Part of a small language model's weights: LayerNorm before each block.
Each number is 500 + 50 x the weight over its row's rms, rounded and kept within 0 to 999. Layers, rows and columns count from 0. Numbers have three digits each. The size before them is the row's rms in percent of the matrix's.

# layer 9 MLP gate, 448x128, rms 0.138, rows 105-176, columns 64-127
094:429484531573507534513478471496516563516448511476488489503412530468468467486523513482434578517534495502520511438479464482446504508463623569500464484447493490554535489582581545443494492605561509
087:512594492508484444407546533549539504423441524493586471507495439524548527486486449461487552515435486397465567555489462450448489516462464544477511539621519438448500479477563398379536527507477463
092:558431583488509539490532536578513485517465487515577533438530461474484515452549533487586460479496399480426551515673545514509533486514527465441404529538557417515517584489496457501442554495540440
093:460530513447450478570511530585484500470420527465513493441403440447609470510555510569485483405475578446644550423586539464536443563578480561419461444590501530453522486460499530454488491463540536
102:535512479554610438471542483502427677483490561419481473507538514535557483511475595442480486517491485513486493477562504474461383516635541462572490470553489519514526503457586538509548594446488502
099:440531560580509469352516502488466562536528569419537406523521572578399558519538529422500517550564539506450507416460425440501451604535552501506493465549571464535421445555474509516500469457448499
103:440472503540564503476496531517525581576539518409494529548429482552511488490548531488471611513478414493486503434562492495407443495599434523519468503475446551453525509481481459566543530481520496
095:443517531571331461499493544569521512499462542400513498486430489498482473467483542528458577398420511484567468531541486512585436452494610506493570527535467503482528493435519449411373529509432468
107:413491583520444458523480537542576559478494536454493517440508511413541611464446556424553518535461452446487496532557549393536483502451523495470497446537474522513531465506465444502518573502398511
088:507512499467572518508438491451544530528446529485520417468480448567502492539495555528588501473470416591394434481496451504508509587557507489456516473475458516562539566507415428518543482476542511
086:510477552477508489491550503461396557433559497538544455525407646463538494415414533514499447522526465510465558550496558487490490545494521495474489444530522461525473387383464417532543555443497479
104:489456473449572593430487491503518466492474464436457535474460495544579542523589537505451444477510486448553513578546559539487517531482504520421540480493479408574555393516490486589423595514578414
105:473471505544507481448576474504398533565361519424564497460395538426521546582507434490530542459473493547467509558632521530485385506530490528484452525573544470442527496556462508528416550514564421
099:425467499508590453548503513474651496481502535536578476521417434518495496486512425510525537467512514500572526486544582471510499505565447538467475468564441560520564464499514471501461444564481487
101:505457451495529490447470626481503577456516518453540421465487502505470574530566466569503460502470539544557498537465514342521486512585504503448528460562396527452571508547476559461477433411451455
087:447481523445528531366556514458430613560412592445539510483507474466559526550433477513424478510623543389594495464491529454512592492472538518379471556519497569516526464583513567426353523492492533
096:433381509494525495558451472507493548492438574419550494544484474424507472564543506459512487522486578471536532477511621408492503438488450474380469515518493521509535437466452524472415519552507500
098:482544525558489378440477518428481458440516556526499443460508587511469546521439477466523505453577556465463575469419489476521524437516510430552500447570504516425532483461485411569483563552553469
081:413504523521458522455417588481537490512543528586534587430426452460388513496485536579520590531570405484420460493501414471461477514558439458437480487523531512494521487641554473461547535434508542
094:593455483602512430512546503559432506515437498451542480543482500496481457483406493545407558388441573405535501455505577495469448557507536451526503517531485496496539487346499493414454410585506479
115:413447463492521443500478616524484470443488515482600491531491471586517475509469489537531433503479507411426475500599403487468411507484455550448564501489545481578598468500544495471498569469539410
093:383465542606526501531517492569476506551431516502511476421484491466494515454416549532522538501501516480424504436539544416540500445506455474548470525507378439376487542387505476556540512499553539
111:465404582461559541473499554551518551507446554478586468447510541491471515513505480515467552524569483469503486542486407454530367550613468473401437485410500526550533469399524451500450503571478513
102:524440482587518459482611507627558469485471478424560503465482481465522495472477435527508549417489477537478555516514550510550465507502451502539588546528548539544613483529552460455415527520529530
108:526418533440570525533484555500479490642483539517577482516436522512505550532531544547539489526473431499541513545567406464501461601638569455478581497464563438579507531455521453524450488489538457
099:477539585464627450480623567529433518469398512497522443516451486451501545520371492435540568454450502505526489437486544484498454472535528473506545506492478542497455521455512507462448426522540509
108:457483556493590464474511612593499450511575468411543451423452456486559556483546566535498510544511515399438474448453532466420467407449538543542545477525495433535558537519561558582479557460527518
096:472498597516552447484513460533476466536530485481569477494367598547597443461461479466592513479491465472515453460590485487451466461527447468454559511526468501390628443535623516529476532499527510
099:479603570501462502474432541556412609511465497486529446465424415565439503495509474488535525535545507538427518405511552492458450437571505557491475400478477512489496618512574454481477439473445468
092:552481501381504471479522534526473478489405504471551502507475521425552537501459445523474554496552548494457562542633552510440489608464524517461461521527556423407538445540530552483438565455552540
103:552511513532574435513531511554506472452493448502548519362526458529490590562468436501534569540439552504454470495495514523465381536507540520519417511580500458550624473546548504535537510470445466
103:431538562463516488520507520514459475617536547434501416433540658405487521510526474570561491521571474495547485499472505509548411537565474498550462512430510545576569563430525479422485482568516474
090:590547592468572537373501515483522553630478450471547483545453523533522491529481472560513463441531548499498527493559495476429501453501499501524448474501520382513435598498535524435428477411521510
094:538455545440514478399448513493474613525438478476451450518482515528424502457413545464541475516474477435506584573459510516538450646521480468460551443448535421527495431459545501594527545486501531
096:431423467617558603503451499509563504482483605524529513465591478510591560562462533414529463405444393505455486530528532467480536488451489391443587575560437554491495487491517499562496446497498445
076:483412487526548441516495497540442423475505502450531439541498567401465560535551345466534578464422504463430536380582516462549536563517427522513549533432489503429572474556411488541502506522473497
110:419467514511566502502556527542529491474481522483597482503454440529552509458473471479524534378550435513514523495604473439431451506513482535477541493567471501504617419610569541576445419537491490
098:516573542577504494430610538498452538539442536431590524515498468476472550433533449517582527435517539527509515496574523538472449449484566484443551567542525504531421510459477434479492518491540524
082:398526509494549505436523539528466519588404508456449529534458547523481539489474516414501500500548537430470463536495434514427421530479523449526551498488528420524593470496500476575567481483533499
086:515508505512612468475467517458463458548518517463472462604540590431439553483502543444552470529527389503391611501495548550439448572575508422543551528479514427491586424536471458601522534473483497
115:507410538402561494474479610612514456489522491456510470476529512572522496530464501596533505447482471491463553547593550485399489487507469486539580519492435493587510393448504504595408503439446488
097:515445569500522368443596466474454599519495517475549522453439529496472573516515488504484597474589515487523508493556536488421473423491493429496467515558575479574533499663561470543451490493510538
096:455472479445542424528554480488437545594545561515549523552568493404443498412377588496457498393568504488422482484567629473532557497493509561522521511452500488542555508626414419522523497483635463
105:487577464538583460537532571477473544510514526445522481387532459416534550434525450595460490476567500520497524559510541455519456509472544457420569505454509582593552555548506557415395491534576490
115:525505452469556509471432600539513509505451524464514505404396550491496635456447525518455522557503503454478477514524497428482397490603504546517567438492517455584497432499504459540496521451441526
095:465451622635482419465498505495497501417513534452523510417516508504508557489501500488542510557388566447471468513491372507462426524529458473582540430514419501427499504496530474534473560480476466
109:426585531560467488502583520478475605598518527478453444506439536510635561585563517458402519488554544480558499461591453517399478535586497387508506462477464519535462469554569469515509493501529415
097:477551548485561520489476519523462456514457564541415431451524604524467508486415530489493444572494457496515550572548564530586470523583582535451494404510403434459587475524499453513447542436493498
088:532362541573497485518484501515417492521444525500574497479442590491539545495443438617435539497492596492455474442517536503496481557595420564447489523492508481397466529513520396549576487542543468
118:499507617539516391438498544486476552599478543500520407427454560524523583435426569537511498495514564428475508450563456441437487417456537465568524509508469510534490540530579460540529509454519451
104:482523505538530408440417596525505559526433484554605428459452558475513590534495484560500488426553444437399518508500470518505515580435430550463600487442508400559578445505521388509515548514547515
104:459540448617500436538531476555488507511426538465432462484535376491570573420501572491524523447539565490527612394539498472455515518565504442541514389467467509426595586525588462502525510410527503
094:539590520524456564454652530507475494450485501428526496529528461535456457544501469454520557504448561478502439515542609403463445433552410500482448475516550537493555401475486545458547485537520512
087:539492505434482516505453560472545432552487459517499627546430493535539547471488556510546436479577451438505525658486412540526482574548497503394551453529521543507626496568554511578432528455556423
114:521482593614527442519484537497536462607482550486592513480500507457412526451531394475523560396548523506435507454572529540491480550521565505454453458503538509495509565509614536486434471564481470
102:454527540511508535481482501592469457439510496523559498487417525546551498570569515484500488454452482519531533528528483436546495478619483562511453523515401499446627538463535517466468500452537526
102:592561576516513566437560519652496490510568541541543418455447514524546592464517481503424512573524543448562465458604486511465491474582501567437526505524429432559569471572539563546477479470544516
105:475477527485546558453486515550498567421471513494480532501434485544524576491473514493532502445433516479565534453480540481472460528559494414423458471552436463571546517541595537577386589458581525
094:477622458498490534446480518537541533436551521521466499463501516520465554438528432405584558438516533545450509478386436406423552511474550445519508473563470400554542523472486410547457476440551509
114:484541462558560489412530523525537555556450545447570498452509468416477562465496437559571594576571527589541470521555492445381458504588487506477535391557537450483423480502464482533415406555483492
104:525488508486486466495424627517457523538483521555476474461391451495447496437471564530453582507486495518413436515503532491461464511627528510511637451508560466518501491463537446649501457448552489
111:507549485539492475539597441531474542638473555537447451427518453403576542510519569443485525446552455505521556445596518463505498534619572507537519417497534508463554489553469438527528520398517497
103:552464494548506450460534498522530541523399520510552505495433453561521481510423477580427498508544527503490448521589526417494429591616448504470565458529504550504580422534506537480482553490526523
102:566401539563452426407415618574540456486450435540519506443489571524529577492564512501524485433569546435512519560520433474473449506514498539465527388596432545508472489415543437532474564449502564
091:462546511445477539518489491514556527661385442517475487565551397467398458493487492479532533517461482477420505533527526452472409524525467504454458367472530559477502463526544526657554534470544455
106:447498487473491476496391391563559516492520514504454490509518510495451465479464533526430539356569464453406527437509525486549552491546583528463476472453495441471572452545449518543536499538532431
108:547492518498550429520527530527484635598385572453512497439519532482511483511461558495534502504586519482431553409471584438431466439567478602511517504523485501492487509527608411536523489542546496
102:518496539423547566452484578512580477546568530511530487418462545455543534471436508494545531512572448520394589493579508483476461535519501520452516427504455417502574523525561481555441485447568445
102:431563470500508488476504415485481526501386599489557489466493522488550496495547613464415401569487450511484502508473481434432483492629493464517462428546436490472522501508556509495451469444569471
098:473550578481479547503607602505493529485493464429518456537497576521503526461384425496546528449450483457505514513556523564509436554527549530442429473457517572427547570515577527603472591482550494
103:559543596524479431386519541614511558484571524472499480447455548506496491468460395513493548452504515426500571475449434516490452517460476551502497520507530524595570515528525427557492537580540516
103:429522557440596496554506496497494534448501479530484481466362433479532482447409522409504530490491543541542490476557523463494493504604578423522558555463482542461519396457513522417422488585491512
# layer 9 MLP up, 448x128, rms 0.146, rows 105-175, columns 64-127
092:473507510525464491496492470506467492495529508439553497516378515561555466577527493558363536528544477542506467426400596484461508497408518477529552503429446456588409455583493528453472447557482602
083:425418574508529531507559465478488538532558527510486435589536428452443489574441532597521496540609519574527463455528525375539496481519528451496445474435487617561518570483473607539537416451543490
091:475463437528511467503529447531549540509527448451524561408480486474590481539483520444556576442446508527519558465477430547400512472479563534556497513463558523531627491412513453554489517499510471
085:431619517463454535513572443471422542407409557509428535454503465510552498432536554570468457436535570536589527468487513503582485482460468474479438569458462548444556471365579576457496468460515515
093:537534463515522443533533468524501473441503521510413500486527484512543457436580438487513455513366435520539461487483477596549482458525570586490435450482515524402451447565516538490459484576525539
117:492473529466559593470465528511468511493572502541427544468481546516584471412437613408577504522481478478450507489484488518465506565536556429565474481509573471527481467407451566571538489460416518
100:460470527535478460593505533475530489478480376445492459453531478498532473472559420541442475430484559472441534568533551593477457599432535466493538463487491527484559576537525588489473552462537503
092:518425480504481556481426510431504469582452514426501519517485520552512552480540491411548381534432452515415450551454487629462470473470531488489537540565432405481501453439509513507587549502417534
109:449569505440480501448505588442542520556495557490501556562532513466470563496536491465538600569520481423426472491540479459523481550503466359496438465522558513498494553441505435454408565562396476
091:486423436538573504524514431479454340512481487477629470491534469563463502495486541499456453474577584522463486531621488457565479484467532494486523421559536492500522498386503544554452537515428517
087:531465512523428509416450473502571446481467570497475517551525522467357519548478519538549565451508426518573552468472529404491450614462464545507579419527489476533542452482490501526555485443584440
100:492557491572379453412503498417509467515497535445471597508471592481482522533482480544432486452505517479550480543486491484557482469455352504478468526545505532410455467588460442473520447473460550
094:517503522490404563463505515677544462473536486514621485434427467505446500495512439466447484407582435497511487542493570438491461562549598556485493530433512487516628502524495458484542593463490444
101:488488491550448447554510407470529522525612547427508548543509457568492429512512519479517606481395530486549450384585523581513474491549457469468406489507504567549528518457445507573599486528498488
116:428494511451558491542432523498425469533561478545497411515454469528499468552502506497541570561517518502518430535504504497610509482537423445494568533607515439538445502377475528492506517590440575
084:454562468661530488506581510560560437454599501471525501520394527455576488528553564568508537491472480463538520486568492535531507423483471578490560454428582557515483484572445464528390502552454502
091:503475544496512484497540429458517424461500447446527490495555466476409504499524529419570547543470533481516547487483443496526476548525480509513526505512641459540526518434528529588534433513543475
098:528541550411531528479430543441515489464476573525486478523478446546514561589540570452609442518495508445472466382471515497450468450581577466520524526498412569455474507456455510503435453567517453
077:419515430448437482537359497451514541439435471562380497505513477431483551454530586456531508524585528536561474335509577385509427460498463478554537419450558528485483563506555562448466473535467476
088:536546571518459538431435465462520484527539476486482489448577564550520550488483527617511540538499478530538474534424525586521443518510609441488577427547444487542489406472446532497544485504425539
097:489517465459508544465553494568523433499513470489417513563548507562542433577416602340474456490429493503464528579534442540471558487513389533529541543465544539484558462464471464561530584528426484
087:579598583453536485431481530435419585541491603505440453519558542479397469452574488490555458444420479507465552492511502519517451510467418486536512508605527466577516503561462473525522525516502544
102:461446491404545554428392493503536487516513476537538580456480558533506534389428463498524373457515437494491494511481625524438517485388598462598438508457485473543474532530447467548463510459601563
090:543457470562504461499481430491483442446535529488511545508433458508548530438590441517501441497531528586502496458517564604374576597554470459389500564575545509514621420521486552524519437456587444
120:473495498541459511543618573555517508510413494455436440541543519529503534488538550431499557462454492417579536470510450514431447473562549573510375493483532369519525496597462501474405566455480515
095:497496472579474490547436524550425523518545507500546520496458508520582513535477432524473461479537527539422499498588497584503503484548561525504420479533550473458498495540536446513520519453458430
105:524422439494570471571497485510543482522439527489559474595503461520453499548537480494460621508448440436376529421492572428503441544647503398488576488532467511468482504529427484554574481401545530
085:509562487442497485570529539424473519539451393565533558500524591523430473406452450541515502476511574527567490565453495500603552536468467437534463482443519632447512502486550484514524510616473550
104:474511531524504485512483551427491467546525494483511463515584534385572544447481489568459447500451417502471407453474565583526493587430573480461527479500526527569524542435471462400475426544539471
082:585449525449545471593526471472479481573490440497577458530479620535508527379460532498504521459510519541487507466509567525498588506494500558452472525515503500463479499440435444468517541522475495
113:558538496499553486452510540549532616474554415544549468465457479404491496549572471558521513576515515576498529503373486502488419471482549656390482531479510479522630545436501514527510476497498529
095:548415579471433487398487499542532479481473509509509456587514523485508417479398468496543572561440633478413550484480558455496464469469462491459561541594467488485490381497435531530528557445548465
084:489448532512622425634521440593473397475555480461497505491554583495529542492510523503418517513463391425539503580440551555530565587397448434554576566469490528509531442576485523596517535552463495
089:477598537565522459478479492555543489492587557615518440458397529472409512384489467516539502492630552520469468504497418461484538478533573485450489455477469418571509537527532417434542464526517500
109:545578491539409547502525475515581501458470451576488596442527493473465501519526587453510442445538435514627456555462454360478457531473478473544444459471531502554519585464519420421560512454552507
072:616462505473592511564415453499414474478476458458579494552506512468474471556483417528558538507522440507569505481475492543467429501546489598489488478481577521447414470538530473458475542515492557
097:520458504442512502516441516493561429482433585511492560444517446462568562488530600517509539520551467499486477523562517446451532580515489518458548478526433530462514423500634515579462420481441505
095:474419516486391472444426435541501495547481528502496449545502546521539506505455468547491444505467503494419541512486560451435522576504502636478503427505537435436528608535527494531465448475462408
080:555526484610543494486544423462457531425477508467525419459526592556456551482512548361540498466485508513473549536438545468536467417577432550511372426541515555440351577559471576415534548450458564
060:428516457504377470571465467586552500485481471501513502391467429472574491477456470606526520468499525529512472539414448502529536389448512529492551518542515553496586557475554461439381551585576442
116:429453419511546440569421542462510497493469558531521535460519542484489506452486471564591481501580529556479439443422506473526505570434485506534509492574533563501510542389399550503327513521517529
090:431553476538428468565583379459418573462506446551495544495505440530483519547545496516488495510554546500521491532508494527493546451400512443597516568493549529569437511638533497499539520497517535
086:493469458503518487474402543479495539500535538565462515538561488505603513441495549556466488489440423451593532475592414548492522473567643448505563404497576467526408443481544499464460463552531474
094:467537575459522459462463466510454496546521454484586637540520533482446486477528618480506501538396575523412516543491434564545548491525482511526484447458487443510513588503424514605474531467526525
123:502507456554444452469516590479471530489512463496506565603578496604447524586495472402486484415441597474497603485456513609451525528441524435508531495520572451512518537472449512514525511501539493
091:506453465471436417512538531529561475507448420515485608543445531502475470450603585578554501529480527435518479456446507489538562480522427560525536476566519447519486564453460504535547519463653469
111:555470513490524492490501408474459469481512592472513596413569431554429437470403437491498528407418568498503488551466505492523556418481547464514516509506530568498528398446459523491467481592475517
091:477450452478500459503619517563443535503538429540467530439483510500505368482424526374517507405387585485494551526474455558494455409462544602579459516482453471470472504473553495541579410503511424
075:496582464468442518464541542537579529473493483487455548530479430435531473449522539427459521437548553493464519555510526517435535575416462549538387504492464611463469432566418502541451511466452457
118:571541524517513532448490511494489507448427498498511452451468510443462483413521479578490481512409574454507477518459435462544479485498588466562491505525585618533457469466571516506528533538550511
099:551485521386494476446520481607477499515554438492483518529512456504464521491477433500510593509451542559534535483564573535467547415655560477508463458561460580458514507440514551452470462543446474
099:534483447501495481489568513478532460412512440555443467512616501392531531494522537451468453495570452568594569450391512532537478516526436552402562484420511446555483554530421554441504525446424525
092:528472471497505429469441444455458521576482506559489554473490439576493483453461474503529463430588560521402509494495560564503552515451544547443543440523562526421448564455455494600487547458419539
087:469491474463481460530485525477588496445476542538452480485536466528484480492472432584393522467469560503493636550504545501491508516541400449469569501602612542506477478525547453485487543434449533
130:554482567455535518584481563533541429564528532509488482568569444438423485501431562520484525453526523499447513453574538507508469507571522604439473488414528613480533538515656561533454432561529523
109:473399421479391542474484529580494521585475508527450583472474575429547555542488461547407542487512412568526521468507520526399486602388372419499402509486530552451570464529529479589435505427500424
095:488458565522476551581470407515500542510470532536519455453406546499480501500474548506465607556494496544486439471424579450498448544515511524505419476515527474600439487476430454449489588505540439
118:426605487462532593504455483477482542386489443525439517502512477549536498535448542400515443520443515535516510501413551612462507490460427398478426549556530528573531505545568541537472609450533544
087:538516551435504558490448451494542430542519533485480520476574582447423523490476480457405509479505581524472569446478518416523553468523440576471408439484433457469450541519565481508506467491418512
115:540449485552609540476380570530519472491511554465492549443545512400418570455485460491578460499507479552454493551455483472468488539563586419495492443512505451512449550524563552496430472550478545
128:489497489478531436521421522509494455592583513565493485442390485477468480497517495496439465421545517554390463466536460587500542438496528549400539559488576602487481530432588502583454531492525386
107:526483537383470500503421564582468525477507468557566559548417403489523498479484470509560493422486475523466431574505495482467508468331509469423409519544500474583503545483549608415498525493507462
110:567487503527444490475499486540482484563515445466518532482583491459471442528490471371565584485438499454487570514563466583527526488458555391502449409499565437438547546448498485576461583562475528
100:528505626424498449445470572481463580397459442564522476575453594454419561493526451481497463542575453484536469571528439456454483497527484475584499539504419430455573524525539528453545524451538504
085:486589505437517479494542467492501569538504391581537510506567423394476502539532508449528447522548485583346518485500494490478530449526398549537482479454558512549491543457502545472505523414512520
099:506640496509586544542439452497445476463410477466525421438507576565554440611527489462476455563525469598503471484447507588478471466465520501572445542472463503439524511468473504469522508461437500
118:494560397547547488536414494478529525610478555509467497494507398514541444426456620536470486546531467554448448395407522546425514445557479550507479495502522515536412443532515483455492472524518478
099:429488538537463468481416501474593538513460505497550489495451545525468512435485500530486523443527497448509421510430395471531471508567585574480506530455530498478472544434479416579529511625444462
104:493428517535432454571482456566475581628488574582421516486462398475502515418434538461501539467439514538431416511533445534478420400450536557461533483481553541539493469533576586482507528536465466
083:578495400512587445503445466548523548483435512466519496451601463403507505628468519473469497460493542530470503467467495447479489537523462396523574582514462536536578558579469596446491399523518487
097:532562519504565475590395474487525470467481552551470521493441515509488389588500551468445492403478474408456558516533495555589518473498486531472593541495489449607480574435603499469514528523542406
# layer 9 MLP down (transposed), 448x128, rms 0.124, rows 105-175, columns 64-127
092:524548548438461501483442550544505500495518550496477520554523424553510564525470511472502460525461488508395512523472467497467495575501492477488589529516381502556405454536449406443562566403536572
093:482551425476562542485557523520464558405491483505515493537506605431463515479516499453466540569478531445479463592462504474457530424518558413483413521475494471498482553508562560553507594444523448
095:464485471419525485511573508542543526500571496465574600462469524418525536393480530541463548406486455436618474489548504496551448574530503401501535542442536430453583557513484465538549437449546450
095:449536494517460537515466504388509484466529401533513573524535519499464501418528475436422526580472515538496554361450469497604481465343492499527496556564496473537483502519421522519593522533492448
098:509552441461484444415442546461492501490485617477559506515500555530402479550462466548476525526454463523507554520456479454552494622583446570551547517518513486505481528418529550501476518446485516
118:480419512576576544474527484448475487519530516513443505549521450496562447510529528461500510562462431410446486466601540515473490521429508563576566592557544499624502536448496473449553394457472520
101:454482460637502597547484430479513583531450490479509477543383501548508522430441526534526460576605503512489453499484452503524484540449547514487471453466556504528475507494430473582498457408495560
094:449482556487531458532575603501463460485505584453459460419464458430478622476609466526522491525468474465351379550536525543558511549547513516452548471538458524511567484509506472582502482459481558
112:563589496468466474518526618463499477550486469526609417584501444506448537516461533468479491582443437403535482464469493555428527518464529536457494502393476622501477574473453575478514396522410499
093:485440482497541483636458510399525465530546475590451451477508480532493529476491598468430559572506436520500522542468520449423476501574483485554588366473528572453480590516495519522529622462454458
088:509499528462451524488567555519455432442504616432576576523445545448525493508568494454486495450503520493500522481511451481478406576472514561432505468556449523502599495394546503487485448538547426
100:547478576518530461452486390489496572550558403565488568507558422488519497437484519470477462447613565458521515613491442583501504509523506506447407481525608579455489547482524503498449421572616490
093:477511539554416500459464518441497545577573561494376526524487593599560455511615593521468524408472517510553532389506495394520538465533480520465574488422460472426470502501540561594506456496523532
107:512514551545511488589500667415434495474465524364464611459544465499428568471416544477575529409465374459511494489489582501520546567531489471454482497462458437616489564505492531485604503485535440
119:434512481587494386423438383519457475520427558485567510480502391525540420575470492554545536517453553546492376503506589436570557521496471500471551545535502417515448440497497548512440527495473461
086:560505479522568504520445517429468569518451597489517463470571449405523419561445516475406484538442544559520466500376459511483555517435516573497492500578569512441514509428457589493518560407497599
095:600488489429400412451463518414527467462428576512512525565439575536470574547505450543502551515481556568459468489540417518539454405556511439572544506468593504595441419517533524458549565522545435
102:506473551551523659442466488507529545569560544422523471501498453585464499535439484502480476469550540494395484419514434527455494599470529494407500486432471445504457506508431458617370438442438518
080:517478498486530494562643507529452493582490455556581479473444493528468568521495389584476532489447487447490534518493443557484420484450499446410493460497540470530517453430465553541530558438448515
089:448604496505426576518527462552456516529468481432529552499493467510547558500467451584535474408541538527468548399516458463466595531501541430424473481460456477483497474513453446495456560534482520
099:518528515531526525476529508433582366556508517554428520482571436554518450446601473485457444507433473527497483523488495579573501477505552531529435506480466527492479614459435550444576534517397430
095:555485505636460437568523456520503481477415513564490493559540502544449490471466517504467573530510479487568510515582528522501500482570501407507437461545565442445445557492489461439443520512634468
106:591520479543564489526525497513494513462540546501550383481487486448482496507512485528482441607436516435499531457489508464600402435483445505487461493475438484497424454584509544499466387515459570
098:571560449445572498534433433414424434458530466551541550451539533562502522541481559478423494482475487469520450538436446459508547519507546507560514458453513442565479554505570527517464586520446499
118:511449513492416554483617567387498546495434499396492492564537446476484516463542511484391525413517420469509588570447568557483533484457542522492477481449493498471540519601508508505514552426547477
098:633506466542544404438493480498557516463458456439558558479447488564602490564430435565502495415427466492518551406514490465473433467520562387532538604519522517523547498450464546589486439502526512
110:507463548552517466402468405389455520536485562359495506499526538580503500575611506430489472565499426541494483540521563460513374460497447526410581517474520456501589473490464405548535604517457551
092:541505477526537511526475529467447401530535488461593498420474433461563506477478538565521549493535563571586392442473386547555482412528490429438434490493515465548450470524507530507457502449517545
109:461493502467601558536503527520501545538465399467519484561618485553447491587423583556423510531422520498547490484510501538492428430461604495641538504476501544505446482541418557544478558482488548
090:546490547513502439451450511504455494487489497396564559435575454488580494454470523520457522555518514534533501520380508494446572492486512565483547506536491496462569477516514475481485561574477555
113:540495560516561520522453505388570595493551521508515473616410496436537477479462560509475529491651528520532550440470569465444494510515481392418506435497509471527473544456488521498480455383542564
101:543448449507400478581511493483454505470438574512462493456499629484442510535475511460514476549475535599552361512517496587495597438437554515439535454555512504454514562467426416488563406428515494
087:615508468580542563469562470563543549490539454530523428531449502461597557547479461477483417591497475483537470517538529521441501457483474443540522476466517439573546488482518494471618525513449471
094:489471552557516477490546455472468502476510512438581437498500483543482511492425467519533446459537567462512650480648470486482428488436536528423526516487539504483469369478533456557555432494535418
112:436391511477477616438494597503577523444493607441466428462464552487543464493542600534578415460554468478506486530509525442493541551528393553480476442504465492489546507555532553520424509614551489
074:494451446523573457503555502604606584490460523534521503467529447537491573491502532499462478443564560564513515514408481551557487451459513450465472444570487514599481596565516497518555543463470466
100:456488467465455470405508508589492515498456464504384435523525557459475529556570500537556402581490517564453481619545512502537455540457542513496397384496440454453488488433428537559487550467498474
095:477468468488565607534469506483542556545497480497477428484487531500443356574514553526450552529403444519636442496514487549572492452482482539467446514437504469522544443528450546460440479569529543
078:483598520523389544489514507480489468480507530517509463509516528490511457536462472448479461517516451427448502427509501507472513538491448571426542536535491498490561512504431492500512445573513489
075:540558539536534502490539499423395468555489450469499494612486533472461467498466525416565508606511403558460469545599504416489411563507583432533489627485499460443582457511557466549476462457484486
113:483464493598407546617461546647522479488481333528466462426450482549560581446432513502527543453500451559532436477407513488542518454542496472492464495441518554517445467436570524522427485508476517
086:485536505478488476434477507560496569419548556469455483522488508492483486557558507572501581392482457441475479489530385430551507473532497511538521542472467513478571557580469475578410522558494439
089:549575504545478531571570474488513526568586553476533510534433495537528436358520529479513534448560531541421505467453444474594504447545552495475523516529499472504542459546492593462522540519499523
099:405488508491444501423440410546401491481444516624505519534478489485508599504504476499463456443524498520448448560481398506426513540513544436407534513498574434528499452493446551547493506597523556
112:419473455558427455487592485458533499503550513509512471535453494503481499486532463491511463510522613477443521491442497553491403478397563543487493509505570447423592607478573539485459571483476492
098:500571504444459516396450533446519473555517565440612496494482486522572475504486584516538530338604547512494500509522482508465448586470392524416484482403524519548458435453511510478523545469506523
110:512413499586593525464573458329474436490544549505452522468533537532541526497578408396515518507516510418492479583529567433529496515567450455538487421516522601556510430445560475491509423565486484
099:577480617527595406499535551590472599381518552474541437514496491494508583571539552471491430544428475433518491490567568518525559393466474457517452443502441467560570520551424534478539552481410520
084:576429494560499475461505616470486490525503496558492524516499574426516510440536444568597466510536527460492410525567516412507567472529538590480551581578407482441517626520573449410502478537543517
114:497503415580510479538426573445548494411496457398417516561549480575506421544531515435470502435445485481483495462517574530474434461426570526539546501456433537484536493520486484519471511532458439
097:522487454484566495461467534515502566525478512561512457466493569539533542491444484405452534588492453492567505485624508520484462564574522424546527407541553437519546449419504525562487491597522480
101:512473533496540468468534518418520485509402531434491470559476547499577487519559424481451457590545545417501449535500512509500449487548455496511516547524552443524374571523535439528410480577528494
095:501441524480515461505548564444554546570575583525451557530479577465453420614478430504491476497466519581566587534481538460476514507416467508442491459505532528415524469558489529582532561435500444
088:497455478511472468478487523525532477509486466489540528547405447570554418466540537553549435438547431403490500474384432488593518543513523539425478643472590523565511450453545422505458460466535511
107:491481509490496583555539642532557437487535414497461447491466490468450503422496486525511415552628468485551519502521553443550501440522416500442500565443515572506527540622477491521444507440542440
109:384429459546471476459502521549529527476427528561429459471395513504565567528537476450498389456500457497457475564440525531527583470510473520499421514441520476558530542461515480525466537493454438
099:465520444511498472556454473549404389526511458503436549515545448498534489444508477409473517447518372591512536447474486488512550551571505480452567475469542459587527509517518473525531612479515577
108:456503498520522569557448540441476552522549467484495361500541493496489572520480488577497523469562594517421453474523539518437403484460506596526417491491501444411427538421493489478400480473494460
091:564458459444407531426520543576615412450433453435474460509493541465572566502443495441485504492483493463420527524418537514550534518458543468470498565563611568458451561518467486583490482500504465
104:472417466515410471437436545479527490472474550469475599435480440509461466469479484535550483469481498478399472559511577543470567545478602552504504556604568523371481507442597555455390524602512505
117:464461424550463506614586502621538496467566512570526523479477468511499479558561451499524411443414503498411507561522592546464546462549501523443462478425578574448488481461572421441425441493515500
111:400494531497488574561559434499493369578451504526564483566373541438428514434524459526518468534574534484484474465543490467556502523490480524479542540513621525521470536581553479507456460495543498
108:446479568562544537496493451490410598575489453490461515591542451455512440430509570402520551568420582530507483526510478533505520568416494515427495423423557539418457584469475512519579497505408516
104:456560516513472521479486391541478459568519541544447523529472485465362464574402635500532473506548417450464451475445468434565593457473398467540455533494546565462545557599496507482524542531522454
091:482498509513473540453497547497522515503406518405630410480483483501611535418442400506555445545495514532601458466440489537528489444566601519549550576501491508578425538470419545477461528441469519
107:535379489546491446493491470644512484517556566555443548489454589542529495552499534483465507583543555564540478479453580514500511508492452453467424474449524507384492496538503505488394396526525505
112:444506438561460534489571538505569496447566420595511556612503518444489465521527537542554458562466554476497506440546508523532553610405530446495374529551560521500566502474413469490507504473484460
098:448525457506472491493449532440556424466524653500574539442430500475416569505475491525583588397550479517464588472530555496424605624501516475431549473442624492503544578474545443536490511494582505
101:492421483570474493486542501547518525486475457470580600483444501485565590518490446630392502522513488490469541528502405522474468491453472467550617532465561542541510517459472507507507487378548498
089:454587583424609496386606578502527563443530486534491486559589557547508485537477469511509592466510454498558521472584490442488507492550535570496520533472497561491498478529581539563477506481546474
102:600561589494557512467443545487449509529496518403593370458490570435404563588446585604505508538584504451516478419449486503497485534483493533467553547533473455516521418404529545523521415562496528